From a checkpoint of a small transformer trained on Wikipedia.
Training: a variant of Muon for these matrices, 4203 steps.
Each number is 128 + 24 x the weight over its row's rms, rounded and kept within 0 to 255. Layers, rows and columns count from 0. Numbers have three digits each. The size before them is the row's rms in percent of the matrix's.

# up: layer 4 MLP up, 128x64, rms 0.202, rows 2-68, columns 0-63
# down: layer 4 MLP down (transposed), 128x64, rms 0.153, rows 2-68, columns 0-63
# gate: layer 4 MLP gate, 128x64, rms 0.188, rows 3-68, columns 0-63
up2 088:163098109142100162092141103097174118129107163107140120138184146139153109158131110124157181093137111125141141138106094132137115082148159117138135107154125158135090113119122091124133139132154162
down2 090:128166176105124120144120108096056106144153119134134101146113097150100116073137148132141103130118133154140147131140117160111154139097146122112142150056097086103143152118126138116117142120139132
gate3 105:140142138155106156145176141142118107086165165136101118121111143102145127135112123163136157130079137115097136100129111096080123117158140082149151124076143146124113177140121135119154153158104144
up3 099:179137140128111127147121144133132116164121089071113182139105118161116167103150143113126117144172134095121138124112096122104114099100117119127112128145121103118123131148210137104092129122135106
down3 101:129155139103117145149159115130096099125096132126095123134156085096087137099132097142165139122141103106098139113090150131129088116079170114129117166105152172133144136134119110105169133122117081
gate4 095:107132116129142101136146134162124111132085106092185108124120105162139147096162159119138134123136158093126158090097101118110141175149147093149126164125126150126134134152082083135144088120131151
up4 084:130132133125173108134148107156171140133157103148135139116158121107119116065054137122105145129124140095155144134074107107107135105129115117182146161138167127126112127109092128123134101146130136
down4 092:099116172115103163126113107114160149112120140145113140130134154145149106125104117085132108138091134132130136160111170137119072120124126173080128131102103148123112186092095130084124135145145100
gate5 110:128096125130079093135151133151125120116130113136114119146154128101120150177136157094133159151134103131115129117144136163113103079104140119177124142131099110127102086130142107155206131139170132
up5 108:115108167110088122105106113164126154100079145175158129094138161135168137119111117130134104119106114121104144158078130116099147125108142144130198127134129184139148111144117141148138128117136151
down5 107:142116145156090142084107099151148111131103097129141113119097148152154136101067172099104150133138117120110132107122185106098098128116137183125168148127123170126119114160137117132127159130119130
gate6 082:121140097170138118130145183070150117142141107110104127113089131128115106111095127132115085126150127116120117139080110127149169105108102099115141137187140108139192135133136136144120103138121098
up6 132:173133137141123094146104095153135133151140104161149079135181157085138125117161079141095106135119105125158150181107126128137165126129122097117108168105121136156152137137142096150140152133123124
down6 138:114084150106123092145143098109143129156130164151143088137180154121128129130122102107096116110170140128168170115151112097161131130130124122121131159081100142117132122090101123088108177143136141
gate7 083:087073162168108108130102120101113102136148122117128126107126143144158125130122146143134119104125177130109122102087173118079096108121116132153135162163153139176125161134102116153102097146147122
up7 101:124169136127148121143141151121132132148155101143126107149145130119123133126159132168085116149150103092148181125137163127092141125096184121071153125086088141113115102087121118149140123113163114
down7 094:167181147125130138172145166118167097149155168111115108127128132087109123095162127096074141169163152111165128146123155147130109135117156113141122122107113119145114124095134126142078138120132126
gate8 102:112137162134133092133103115139124114135108125189129095147141136083173087143083113138133121126110144114127092152106163127120139158096163150124160118173099114105096102117125159121152128096092116
up8 089:147116157117131142149131105138126121166122069121145111149120137141131133161120137150101138095161153100159120140126126155126093157104129113109173149150151086147095170079127164165128140113147170
down8 092:106140171132095142105134128112128130122127114171125159128130135106142122109102091101119121152140175113115113102134121136180121141135166163101164136135105145099062146116166158151145093102157104
gate9 074:123138088146100148154131112114155097149174149165136105153118094127150133147139131133135126150067152123073131159112129071087132140150124098130136100174155115135121108148151133114148155127151144
up9 107:119119165128115126143111119152143133100129127137194165149138125132114121164126146123129119110134135125114148116128166136138140071138081131179163145094158132119167088174166125154125108147163154
down9 101:133085098098134131138114128117137157123136118154109137136162105120171117105137070127124108147143139103132137142094147133156080138146133133118158142169097172103106138064151118083088128120115116
gate10 103:127096147129123114146133131164142148107099132165165125157106125104128082155147100144109153117133122133164125125154127146092169118152098118148116075117127114158120126154102131158133165073134184
up10 111:134140142127110130136150142154117132106110109155138125120148124153143167126118105138152105093145063132083082165100085144168153157120141092117127129079115145083150120145134131160113154100108139
down10 111:140081121138136112119091147133126161150112118148183087092125106139129146134134160153103156115157119169117147128091122093141135122072149144110121130150083166126127120148148177117141130143101100
gate11 081:179134109125137165135129118086114104101150138144094130100138142123082111117106124130123083137138090138133177166109115110117139113173138100121161127183155135112119134104087162145112106140161130
up11 122:126135105137138117188122145127122085132143136083130086154120151082118111110107145137104126149128150103164109098168113177144085172125101119131123142130144124109144092076162116117122146143141139
down11 128:135154144126103123136164137117111127100118088090083176144107159124101096160139110128133148114132067160164118123145088130132135097124156105152106115182114105143093139152113121115107143143148147
gate12 099:143134121110116166161188121160136123122122135087087153136109154139133137093160130121139115174127156125177135113126138089105103150175103109120107136112124149129100131159138147167124090164143155
up12 086:145175179114153110100101110135120121143101132138140121124107103147165135138101209138134121103098106098096166100165107121157119114121137141154121069137095120151117136133108147139125137130111140
down12 092:144101110161133184158145139110133103126112123116133186157116151110114112139143095142119142153112093128181115120124079106092152129097177125141147159157127118113121142072123120142122101113139117
gate13 073:083117106117137119162123146115149173116167125130153140118143114123112146128138168130160064155173101117113105094144127093142137141160138077129136142152125111163158150142120136099092113145095150
up13 141:145093097113089123136157112113091095109139149141152132129127184093169131126160117115124140155121157164113106129196149093132099123115121106142164134109112104121131088152123110141141133111104091
down13 158:162121129134151124121141099116085129178153118137119138123113150085153166129162139108130111128158105090152116124148147095129115123138151145093175194117123128126111117118090085156164160112114126
gate14 117:137138106139163131179126161118149169124118115091120186116114138160122145124167124153083124125151144148104105137150095093128168129143101111101115112112149106120136170078134143156136123166110110
up14 104:129165107144140113137152112111103081122146119174124135135139142120094113141130116136131164115117184095088128056137121128114123166092126097141134167151134167115118126152151114142124130156157169
down14 099:115151114112126115153174125104097090143140097115151103152130119116090090151132148154137170128157115128142147168109112137129126110109098174128115153125166160155164149171173149127157125164139137
gate15 107:148146147093132193140164135156094120107133128124123134153122104122169140130178129126136101151121133115117147125150144086116134133123130129107149144116158161105080154145114165202143101107130111
up15 097:128061101111126135090136106113133156152112115122140120119115131106132171184110120144101107118099062135170134086171127128136120142143128094123135112104124152126154105139142137176140114109098121
down15 106:107137074135101156145184099122138076111121145099126123118128112126157135108172146126141131130132123103126084153115181136117104118153121127129138172099178159144106123135158090126124106145152153
gate16 093:122125131081133074104138140111187142127077098091092121170152133121111114171127111098157136156125138140110092122115147149067123124121134141132119114174119105149129094132111119135148122128151118
up16 106:168118107137098112084132124125086120100127175116126118107164180146090141090146115160134126153133087098120095144144135149143120123108145109122164118080096141118184115123112139153138110109122139
down16 099:139083140160135125110115058136130137166139207138127102160118140157100145140140129139151092150097120133156131129123145132150112170130126140135182132135095105097139124107127107141146134128094127
gate17 106:133189115133114147139147095128103136112146143124141118093134174155124103122128133128152124119140119125142100165115109143100154149151197107182157133118126130146064141141117117085155151109119117
up17 085:130149108121105152146134105156137106130090135106173087147064109096125131121189150086114137118095162141129127132152111138152168156135143136112118151148109138154098138125115092137104094133127162
down17 088:150114114127095141112120116108132155142123165114116103161115098164097140149140146103088137122140155170121108117165137136101177143142070115162132092126106097136121128166144096096103082141140140
gate18 102:135139079135152143124166109168118073124143131160105134104138112125101134128101149167131123132129117116102145106138060109165093110099158102139121069133111115157111156131142152145105133120138104
up18 089:136099134093152150096101130112113126121118126103118087137130138071083112125118092112129147126103178148174121084131144132115144118113081147086123129117160146130146181156149105141117121117163132
down18 093:102123109126151135143138130104139166057152125115137110149128151162175124111141079116134123104132143125140137112145184140078159155152093157113146171121170144094156113120131119130136127116114136
gate19 104:140117118155092102144131137147131109083141151160112103140104146114142094121152114135117158130116192131126134080138111137066118143141106114173137100112116110180132157137100083119128157138125146
up19 123:138132128159108145138125112151101152087120127125130122140123194131094147110156173084113134126145120159145145161137153122134138127130086085126177155133137152126167114162089118154156130158140091
down19 117:083134113109106162146151093158107166139137132139139130138117136100126079128171150118123173139061141139105120112137165132159119101158112125131159125124110140115082147136114103120135161086152100
gate20 107:107123134176140143149093134111134135132147131085118191093086096128135150148089138081113150173153167131136117158156139100109106121097121125150092133097156119097120114130126104143150104131125142
up20 095:129115126109100132093107128164125143101097162147117132153125106192103107091129085136133107138077161155102141164087159131116147142142100118107143140145143135132114136124072111109156142162135118
down20 093:150110118146157124144101104150137109079193107118113139168106130144140109090103150145126100154146106100102118093122131127138162160127106163123133126118092122132119141111151133134178167137170168
gate21 135:143129113145110149152131090155137128108172121127095109113117128101112092126099151112096115124127163167122150142132123135114115157142104099125135087152089153091119195160103141117113122101072106
up21 103:147125133117152141159090147143105137140144090102082143171076132113123125106117099123104101166109134107118154139145182126113086148148124150117157128141129127090155135137126133112126096073159095
down21 084:128135092125114131120142116150093138150140152125131141155117147093067133095089098106130131132126121140117171176127161138117191160151146117093102102086124139120128122091156148080126140122133117
gate22 111:133149115112148123156147124118057125107170146083116124107191132112082089131072092121126134098140148135109110113078133113151124112111124148158125133135137115104149121097138149139123109116150113
up22 096:118100093150091139160100137102124113155113161131108133097120176100107113085173135145132123148155087087169156128099151149130153147098133130103165123136114152157130099151096121137097112132108122
down22 081:147117139122160079130140121138126128152133105111120151171157071143151126183105124126110097146156135111143097109125163104104121118061111114169100172126134106121112147139131114168135139152126123
gate23 094:150089098115121124199155122113137138101127133147128107131120114133116113112120154184104112159117143160148147166142127118144160112135124079132097147124156109134163159107127105126153177125114076
up23 109:096157121103162141146136145121116147131106090107185121139068118123123113131095133103128146115124126106136107136142149153131116146156135094117142144092151078136113138112193190135160112118126132
down23 102:133108131161109115118132152127131121135090125085155125149107122103087166089166152087108124122104149109128163095146154160154118132165139149116123124179126122151172145086151171139146106142124109
gate24 102:144101145168103112161150134162125108095124128115100133128114134202109132112141183129145130137132177170084115158154114139116108147133086093142122162131129099105118131125119173144140129130123144
up24 095:123116141107078078152102135156119153127134126125132110128157171134141125105128136165121181120099146138102129114115118134106163111133137147150139138147124143131120164073091191112091083127108135
down24 092:147113106096099112142132123123127134149068133127143143130179175085166128134115139140114117129147137135097097159145082122114132094130103140133144167118127152157114122043115147129125136119138145
gate25 130:127102106135070116171101154123126102120172160135117180102140163168119148122146155115110145124105126115125134123090113122145127114145139155146132166146154121124137140148114145145096096076118183
up25 112:107143089121149150129119158145137153137131116119106174152130170150138127140088167108127133107122092085138149126143099161179081099100123107155167133118121081150155131140102115144146094123133110
down25 110:126111104167152111157164162112140146137126144155129159103116139107132129114119118090157114071122161125101137122096133101129141121182131137097130075094114100118125153090084111140114150127172128
gate26 082:094169163110164159134126133110142151111134126169136172116137123088112107131097153111151139112120078111099124120131123135184133074139155143186155134119149114110127147136134118140116090107104115
up26 087:097140140126093136136093130123121123180143160100147095143110115141116079090098145156096123177072120169144141148144132103140088142128087121164132104141127139111109145157172146134127123131120126
down26 094:153097126118096139120126108134145109097110109131105149111129116148164179119157118114141181156183122110102104106097171174132130117155148117122143146131092123133175150111117145156085141115127099
gate27 081:128148126084137144121099150138155182116123095113155084122133140174128150144138120126136124124129137153151132155112103136089115177184155091107108126158159099130122165117124139129169153105093116
up27 119:109088137154140165131114132119132115103097124095161161152102126177138158156128129148127127149198091122122169129123130099136145124117129103109139118119121090190151123117114095108140114128155090
down27 125:147134124180130176178117072130146093096122114158153149146139144100135069132145140145152131152130085162130148124079098130108139126126119151135147133108169116120133122139108155136087115129141134
gate28 095:086105141116163120129138145092159120138110175139152178132091136107125120132089149118111118129140110090115125129107137098173138140135113116122127119076177059152166140143118114114137126104137138
up28 082:140122091085112160179137101116145160155118079109113132165157128129136188106123124103122172152134137154111129160147117160153105141151116134140093130158132113168162154118146160136133125118124105
down28 079:142131131155135134114111153129142163122161166152118125130115157179142152113117163097092102125102139144150109108132054140096135114109141085149137109143144130115075151104108131155123163109133166
gate29 096:105123148106150087138144097144146155111117119146148159155054155089122121157086156103162106104124120129127146113154108113105123111117167138131125105146134130084092101111137139137146120101117178
up29 098:146130140158120122119126078084136126114127141109084135112146121101130139170128161130113093170130124170168161137098152094072112139124156142128136132142138158139139101164132096126144129089175107
down29 090:137132134122139123172094162115108128122156074136140114143136165143171070150125120125118116122164132127135062137088134127121137145075135107128130094159098144140102101137098161135139154124137153
gate30 094:152134172145112123149102089152123153135144146126120123131081110126145124103082169107093141092127117167131085150130134119147141137118165141145187130153144142106125158092128142156146148081124159
up30 114:117120121142128106071162091139116152130128112123124113109137103097090114121173122145113149165112142141166144113157158081114085107141114107129138126140077108151114078147159115154164124142126102
down30 117:151135124155135103136129107177096108129119102139125164133119132133105102086193154128142128105092131138136124145141124120119108132135121109131141103192072195111104096120116156156127135124114125
gate31 097:133110122113169113110131130123166131152126100148107115119130098084124087157095132126150086115136111128106124144097148143126092153143140133136137110183107109101118137166163074128150168080123098
up31 131:157159123135114133123111154182109157126106142145111118112140121148117110135147089167112097098088120150112079159116158144083132161163095140136131106141146153074132174120128116124137144097124157
down31 129:097119118101147110133116126171153160114075127123116114136169127174148117116125150153074188095133165142098133125112122124129163106123129121144157129072137134159163141122140144116093109149128119
gate32 088:107128154181113128129109113157136116142116168119166136154122098092121091151120135109124162102139131168140125150127133082119173117080114150129112082118162133111135116144090081113119161095137137
up32 095:161142126144120133118131110135149140123122105138103111156107161125131113128143108152102132155176193124133149155115151122090181135177126137089148092162103163136129108104124101144140132164160092
down32 093:131128131128138139124113155106151147109142140122146108119047158137157132132109190138104172134112127106134123106176072124110163125126099141147109132163131139154103118096137122158099120102100118
gate33 087:164150148122140117121141109142126123107106139092115092130120146119129135187123155117135154120132139166160139120186109146112146125166140083149137165093106108154147155155108124180152103156119165
up33 094:174118137164109147146179134174100125115104117122133106113163097090142101123134146122113134100117142119122120111175106112117088156155133126147148104137081125089061153129100151137132136133139113
down33 090:181101123150127130150121194112112096110132108143105105131125111125141115118082148144117140139125128111115124131153114181091163120112173150171120093181142152100108145119115097118156123135151125
gate34 112:144099160147140098122158187127111151105113117088108132186113155120156138176149140147100143143126160080136120107132139095095122097094134138106158161105090128135135129128123154127147105146113145
up34 115:135099143126153143095102165125123110090125117113136140174142093161120151169138127100116167130174132113117086181145112129108138126150168156133125131113117128084102118120125087104124147102178131
down34 107:093097139098131108108158126111098117144121100134145125145133143138137188131102153125149132117118141109085098182105101112144111078161130164156123112087098136090110166152127116108130145108149108
gate35 103:118177144079139136133145111139146157124151102105131140141137129153101111119134179135144100105107112134124138079121064166127105136143118133109121113165132083122082156112117160099114158114146097
up35 093:093085134123139156090107136096118132131130154098141124156092133145076140151094097069143172116136125106120119085128104142137138081114168143130149126097111140115144121120122097153172142139139139
down35 095:110124142146127126079142171151082102121136167120138147152065100125133157110148106071118168127134095110112143134128150113172101160109157121160142112166132145123133125135144109133150099116137154
gate36 103:109144100120112090131120157151173107127121101141090172084106119132120130141068182115144096115139123135103159147153136120121116124090141127155140139129153141096085136163130143167165127145114109
up36 077:122149170074120130128157117115107157144125158110106152149153118122086112143128144126116122097130100122136157114141099086139144119130081112101134105149129071183129127085132173101138127114157103
down36 089:089098117128117119153157131119090127121122130108155125175084108151102144107151160154085133130147135113093140123116108117151148158170098138156133105184089121150136109115148148130169091132106151
gate37 094:156133146107148117141148128139158119116101096157100145101043133121112109134141168119137125117118160132112156116101083138136154134143132120138117080122162089146145105111173113148138154086149118
up37 097:143128127150164107120115104122086107141165106162124133084165128132100109120108119166114099147092114110162120114100125132098090096100099113169143153100129089108148140157141172164151129139121140
down37 090:103160117132133146106138133136153162132169175149157150185122137147100103097112096113147109121136114149163141147132145125172139163136120088070138113115105105135141158169110148115109109120113154
gate38 111:081152144112115142144153111084161102144092111088163097149102144133122123143133169126130110095119121183119126143121083111148159162133126128129123138180130162095149109104111123124119146092131160
up38 107:147131140104154105112119111136116129166129161160091100130166142034133106112089121131145135114146128116136120099133131142110130143122162156112125117142101115120096158099160109070126121105148150
down38 104:159103100148138168104156120126149125160138126112117135118113122106069147077119080161134121155131146132133132104140123195149145160155108096143098119110130113135104121162140097147118104142100163
gate39 104:114158125106125113160076133094098137121105113100128093116145148163132084106138118126129071118095122158169166138126130145085111129131128162143149127158116122139119147131136148179135099080122098
up39 092:122144102120148138166160163097164123084160144128099115124187122179106150108118131100124089146129112136129135132119104200125075097106137096141133159132125122130127112134139136104145122128124103
down39 099:140110100143163140147136132157122098131124144140179133187122108148096129138111135135111109110137120134082103100105145155148114103155133129092127152087103126155184097127131104118161091122088096
gate40 108:119128104114133116138168120143113105118132105148109141142142132138107173123108126106134146129068087112072140121148072159157118123128161165146107111162101090092149122128131152154118142081116145
up40 116:070108144157099120137115162159108093134130160173136152131157138138163109111098106176107142142077146114115145138131123171078093141125162114157145137140133143156101137152114127131112131138117103
down40 103:107155096137144110107099159128112115110191136109148111124178094129118137115138122142170165137152135135125108127122173110144151119145095136089099121086146115125127140120158123112144071177128100
gate41 091:134142076140114110135126156142118138154086152145098141133124164147141122140178130168130139163147125091157164083144149125092136096128148142161147164107105075131131114122127124087158098141139126
up41 090:115085146123152078081124140118143155173069146069121120133103121116152147145129129115161155127100114130170135146142144116126116138156163116130121124143106111146113134086129141137158085108102100
down41 092:124147134137122102131073100109093114131128115122136136137155136173144149186116124121115139125115145134163164145102131130093133063112137135145115156127132118138199111154164104164139162147129131
gate42 085:130125144119093136109105125145130132103119151124160091108110080158126138144111200151151120128154137154110161153152142182132141098119122096165135148148113150133103123135134148175096153129124083
up42 079:147117128139137123143135144109130113105087079113144138083132129106115152147146119132082127126143116152123174105145125156158137196164125094177080155159101107114159136112157118128116130104117133
down42 087:109154115112124101130127103104124113116148157097136149093126100142140147123127121117106150149109152146092107127141176110121107162135124105135093105164115147097105158152104103157052154140165166
gate43 094:138107127153123131123113180133136160155142096152100133166151100118166136114104071131089166148128109170109107130080111110106154139117111186106114109091129155110134137133127127159123124147105130
up43 085:161118143104138077092117098164153143104104126097115126128138114127163107142135176139159114091089138125171119159129110101110149155177149109127132098175140159132127117130133142114139103127095088
down43 086:146103087100134151141155199069143153152106126141116108080140105118124134128102135166125106152119101131098087159132102117105108106140132131082105130108121137156141119137121129121123117112145077
gate44 101:166166157132129144149087148113088155113123095074104148117127126137150122099173158146143131147159101118141119154148111132116093125089145120106170150150124108106112144122130156170129113130141076
up44 091:098133146124124101169137139108123108129134126107135132133094145090128158127106129118099176157146155153168118151100124139157143147122101164151141133137117125174178169111124094053136115148125139
down44 093:093150087157115117139125103101141095113153106160145141159098138099114099137137112120124130156137150151176139144098177143134111120120117121110147106136125139162142196082086122128121115166123156
gate45 115:178136114134106167131179165139150097070142122135121127144079113171112158118151122173118131139137142125100140139130069086141163125126148125114126116115150090123122140147157135102138155141130121
up45 113:126159136117166126148141125098139126111123105091093120103126114121143146070120132101164138167171096101145157115115138148150126132103169141122116120118134109130140158084127140093165148109182171
down45 107:143137166122130127149157136108171190163141128147154146108115145114114100131085185147141114145097138102128094103116155147139137127113067116123091141130139118151146083102107121136119161114140147
gate46 092:126112124119147127148113160087143097131113133134180103121125132140138133146109177173133107113117088159128133111141144169167092152179146087186173144133105135092126127123123136118109119105133126
up46 099:185096130152096153153116149103096102151099113081079134102114119113137159119143139180129130148124120120140117102084131126134097127146143141127113135120113159146134120143186182122139126115157111
down46 098:152143110114109145129130149133119104176117138127119154117122133140129153147110130147160164075103122116105126142095170120169141103157104142134149140085050106117131137120127158122110153118187130
gate47 106:149125122092128098117138118111129158099143133149155106118133123127155105097105090116119132089099096167145120170114118122111156114124144134099132137157142157148212141097141147186133139131131101
up47 095:150129125136120138135161120158129120110098139123151134135104101144145121122103145095123151120148114129138086166130128105111084175115132106152133197179112122118111154082109140127084075105148119
down47 094:153096145112141106130114097135106121126126121119193137114128099195127085141121125132133110146171132112117155171127101140142124149105100138105077178073135097157150116108126136117121132120135128
gate48 099:158117135105117100113154098152118122094100155133153084155112120135135072138165162170143150160085115098154134117134113117078129143117141151125127110120117107152150121090132122131178169116149110
up48 092:131139136121113126126144137148152112134121113162090128109142092157158118170111100163119163124108149131115106154141096128131157146180126134109149170160185124106133131094167127127123135144152060
down48 096:162103152122108102096150141156084151160107144158110107120137115154116133137088123135153158113074128142127118108138100165105139126130167136132174127143119137137195139094153149143130108122129081
gate49 105:124120135119139114155090139143122123160117091133127115132137138080117107137079111146102150104099106099108133114120119149125118133065131160149135109151147128118087148091177166147130150101177166
up49 099:147105124146116146142106126169127108141145162131163106143128081164148104137170108140169118152107159096101136113107136132077118132131123087138111173098153143120083107157094114144103142140158117
down49 100:105103079118123115106116089140143119149144103140151136111147104126182136132126094125140117148143134126116125070184143093133132118152116161119130177121130125086094131113126203131134136148138135
gate50 104:166141144130093131135121182143114092146134146128116101147165138138128120061170116144152104156113128122119146123100125139140159139083138138115165109172127133168128071120108151134131152106108104
up50 106:141149110122118144130086112116139094126110122134108121123173138113120127161103152090138107127082138117113128133111079141144160078117163179105138130169156117174125107081101163143126101137129115
down50 108:109146097144141128153128133139150077130162141171108116094136097113140151150110087145186098147122090091160125155131096108141121120113140139106151155120132142185111105146127095161133113159132137
gate51 108:112088187091116114101112125112128156143089128072145122147101145121177130111148133141084148154152096129107116088120116120110164119104102117156134105142132091128140131083149134138096106113143116
up51 099:159134150141086111104104133084082086149125139119161089098153139136134106130139147134122140122122153129185136104111163136079133127137121150117137125141073145156111064109111133138113133112147142
down51 099:128145154097090173141094119142129138136119152111112115088152166113151082126148126146158143112134183145108103136106119149136106129107090118110100126115087077186115121144157136139149129104132144
gate52 123:150111165147120084156114145107118120112130105123139119118105071155147154142102154106122120160143152132086135113085164107103101131161106118185115158138123124097112114135161140142135125111180149
up52 100:081133134145130160159135154154128103092130137121087154112128135133122138135153140126167113146159131116142182116141115141129136080092137131090116119103130110160098086134111153139180104187141112
down52 111:107111133145153143123155125141111142151101149090089097086119139129131167137116134171182161160107144131134098136135106147102114108112080102105117133156096160136094129141140124146178109166121149
gate53 102:149142140131194161123138122116163097129114147132107168127101145113110145152120137129113154143101155093140145114154118145119168143146117128137142178172150098097161111144097114167108079140134152
up53 092:147159104162119117141099114154112097089148153138093113116121179151159118125134069116137131163160147112159108116120147132081087115138123110120162146118180122135097133115114153120166149136112143
down53 091:133121107151134132109096132126116157083174119137133131122096144174076109153128079139096158147079092142133132127155098124147144120096135161114150119156113167118129093115133129134113112090118171
gate54 094:144108159155109104104119112097109144152126141102106079130135125136140098154160092152144134128115105180175103135142122118090100114175161096128081131120078109117118102143161112127120126132115113
up54 095:118160128104121139118112198124143148147135121118090120161041129132139140113093125141086144145129132091111142126138126142101161147093101117126153136109130114097099126122172168118150147132138124
down54 088:110145114070081140130087154134128100132114151133124135108168078108128139128134113134114113146172134108103139130088129159101139144141173101159087160138105132127126110125149104134182091119111121
gate55 080:118144152103072109137144123149126151098113133088145127110148122157130112160133145182140111102118106105132129118141097124122110120162130095149101148127107180123101150073148097138083131080136110
up55 091:096152125095143131171095141141122120136213095146107140129119113161119133105118107104121083115146149145124064142150136126133112113113093150100126122134131151100131150167106111150144161108144140
down55 084:108121101085112147119111119151118184190144101118109107136107122140106124136149129138099105099085109166116122166137123145106106115100157101135153132192091144122130151131141107154099136101143131
gate56 091:146157113096129121128184084082133147124129137143117184098132111094079130128145153124174120156143065121145145125155086136128116110104125136142106136110140079114117122109137164122125137130145131
up56 092:108101124174106122099119117114136127110121123122172115132132098089139131153098147101082098116164131129150144137139100104137112153118154150176108141112065172085116126130143107145087128158143135
down56 089:114138106065119117117094117138137138121118182133142142115115129137135140139155118091134136132087192109134139089125080168136168128156123127101105107105134112115156135137111141113157118079098158
gate57 088:117125144116142140140149119074140108099101114104126110114128139157173137153157138107140123154150107128119134079161101143101126140131157126113132151119107096064160120124152130157137149053117101
up57 101:083102188152122108144111098144131123129117120102160122140147136130135131149122086131069141120119140141117142139101124114120125170123099132139091175140146123098137146097108084084113155136176160
down57 096:131123168114149114109142150130168155147164120094087080120149140130125126145096133098084132112114142121126109171118128149124102112127132088097112189155096119111094136169129098137135096154113143
gate58 091:128133150108057156090118164117132100156148143114122149126127098131155118097149169158134170138125121117159123137105109157109128111107144158136145154124120185121098106108082110160118132105158117
up58 087:150104100124173161097134113105109159151129157155139129111134134135104160137102076126114121123142102131105086145171099155169134111136089118140145085141151099120147122170105146170116148150130102
down58 088:099125079139142118150136071140137149137148101105144139102144134168100105068157078126122144139102118136151135143144144106134171119116130103107150121190127111107145096121148089121130148121107119
gate59 114:143141120094103098142128157189150122120119092116126120155131078169135094136110128175157115131117140147140127154148116121145120114105144125134140104139130147147095123091072144105175165129089104
up59 096:118120130137115170150123121094141141092169152095121157105103147179098165105124138128117121149106107137106139154076106122114138120121151100144115163079198127113126161123152136120114117154148130
down59 103:160108145116155104101138128115137098107097152115125097112089133159099131114145131128099106132141120111133126109132153164121169157109137162100127136161141116087177155196127121157128135101109177
gate60 100:144121125108115131121138101107143144117144124142082112154179146123118085097130141133136143153133092137109105173129133162112110118116153133150117129172107078110109143143079099086102104073148110
up60 109:154129157145130110122100126152141078102162152174111144138140119116132103153141123131174147111126138101107110128116099137100125115140150142104099155144148152139147125115203088086118170124163120
down60 109:144171109106118128114168118102128136159117076095088125141169101121143132140128142128128119136092123157167110145102163157125132108133080137125062124153108167122104130159116128112136158135164115
gate61 069:123137132115128100125148160098133128138128148096138104128090092148135134086112156195159153154143126130152104114153149165150115099115087131104126139107092170145151152155184151132155109127133139
up61 076:130167160118136153134108147107150162138081129105105110123147126149149121141147063121135142125170136149170106123109109135084124125169114135124089134142112136125151107119147080099148114122192130
down61 088:122131143102159106071129093118139115126163085132152119145076142134133112154121142100176135140138103131120167147149113114188143150135123156107167094129137104138129142091128127167153167122108128
gate62 117:115162136144141164103138123121133133075099109142123117147144079105126131157116146076109103096162096097106120152128136107116096123163160123138104136141086124095123166153107094176134144109127112
up62 120:157106100136085138129063106137116110125138138122188157134108185143138143121157136158104148124125105127100140158170105124151103156124149110132142125132109154138126158096168107127099149095111141
down62 119:080111169071171119127148118130117121150119140108113145153110114099098132114138115090120121125105152149150124172116120137140159132162109102094144123115082111134164143142111092163149170138105164
gate63 088:128099155179127120107131122137077090125140139129164132107136137152107138148142154181119134119165092125171158126103130116147167132102140128102176144116126148101116076116138154087121164132146132
up63 083:165151148087134120085141124166107167162134135122140116100104100135079131158105142141125130129072130099112108127125148167085138127156136162163070113123115126132130140147167099128131113135111145
down63 078:146148111132102162102129088109147139113116111105130159187131120069152088104156116132116128151142109138111132112119156112140115115092119179093138168082149104149136148135147125122141099099135095
gate64 104:137115138126154106101106163122175143165134094123098137137080099151119143132149142112110127194136144097142122147137136122078118137140135139131119129142109095147081087123155081131115114094158102
up64 107:130115094150132110102174118129126094113150161143132135078142120165115125127148131129138113123114200170160114109113119138111134147159125124118129163098128135099146146109108146132157094157090188
down64 099:127154125094149137108167155176097119143132107114130133138143116159154140130142125116109107117144148115149058095145099149154102093103123073166134086132136122110173134147156140157137123121134158
gate65 115:127146101133104147162082108135132088098166132172134148156130155146101118142084138118122131128106142145111170169135120135126121098116094130150125120174141143125131078143088079156139131118159157
up65 104:162126070123098137099142153167134116125142115135077122089131147181068103108131105146135137119145146142102156129118111144139120109083132102079137101131113140147159155132121118166103110132110134
down65 098:181144125113162183134116137139089127105133115158103150133109170092132115168114094102108129146120113119127113114183104102134110102093133127087122130086134143138157173142118131118093123127108151
gate66 111:120158125101112112149171128104140121108119152075110126156102151172109162149162114116124106131139103149101116126130151110076161146135087149104118130147135160095120109135075147104119168095141127
up66 099:161137127094141114096102174124164157105102110129121139122126074103154138154123133120113094124117142116115123094128108112086101137145138151116142105128140153133132136111219123126136150103095090
down66 093:193147141121126123156089130093129114080123132152114138114143131132166143168116143128131098122098095131124098090113154143098133140073084120137123149154100130161120075132113135137150167129124111
gate67 100:192154117126124117099137135099143141140124162147134120087114141109140131131144122120127163164119123138107076100140110094100141156137142168118146072124178102100100094132113104099136168108136128
up67 095:118163144178151117155134106166116110153138119143160142157114144118135107113132100161140115112171109146147130129139145147122080139119113087134150166116097169091094142155130108141073113086137125
down67 103:099134163158120127113093108143094155147106134087132134136125058183114125128132126123129128134119139137141158160156109139101097126129101171087164111158113141104180133121138119110160117098147127
gate68 107:099082116140123097120117183161145083098110150152167126113087150180114128115166108095116123157128133128150085152159138121116095137109114132130122117135159108147151124142155083151156121120133140
up68 093:135131145144137142129098137086153155122130133118121173130130192166106133141161107142143075132102127146096138124125133151136131090174131113118128115087148061118123102161109149116124133123085104
down68 090:129139102123162112101103110113136157150161097104125109113150110163134163148110142108109092127117126135139131086125152136139113130112180097175134082185184109118111125097153118135090109130122133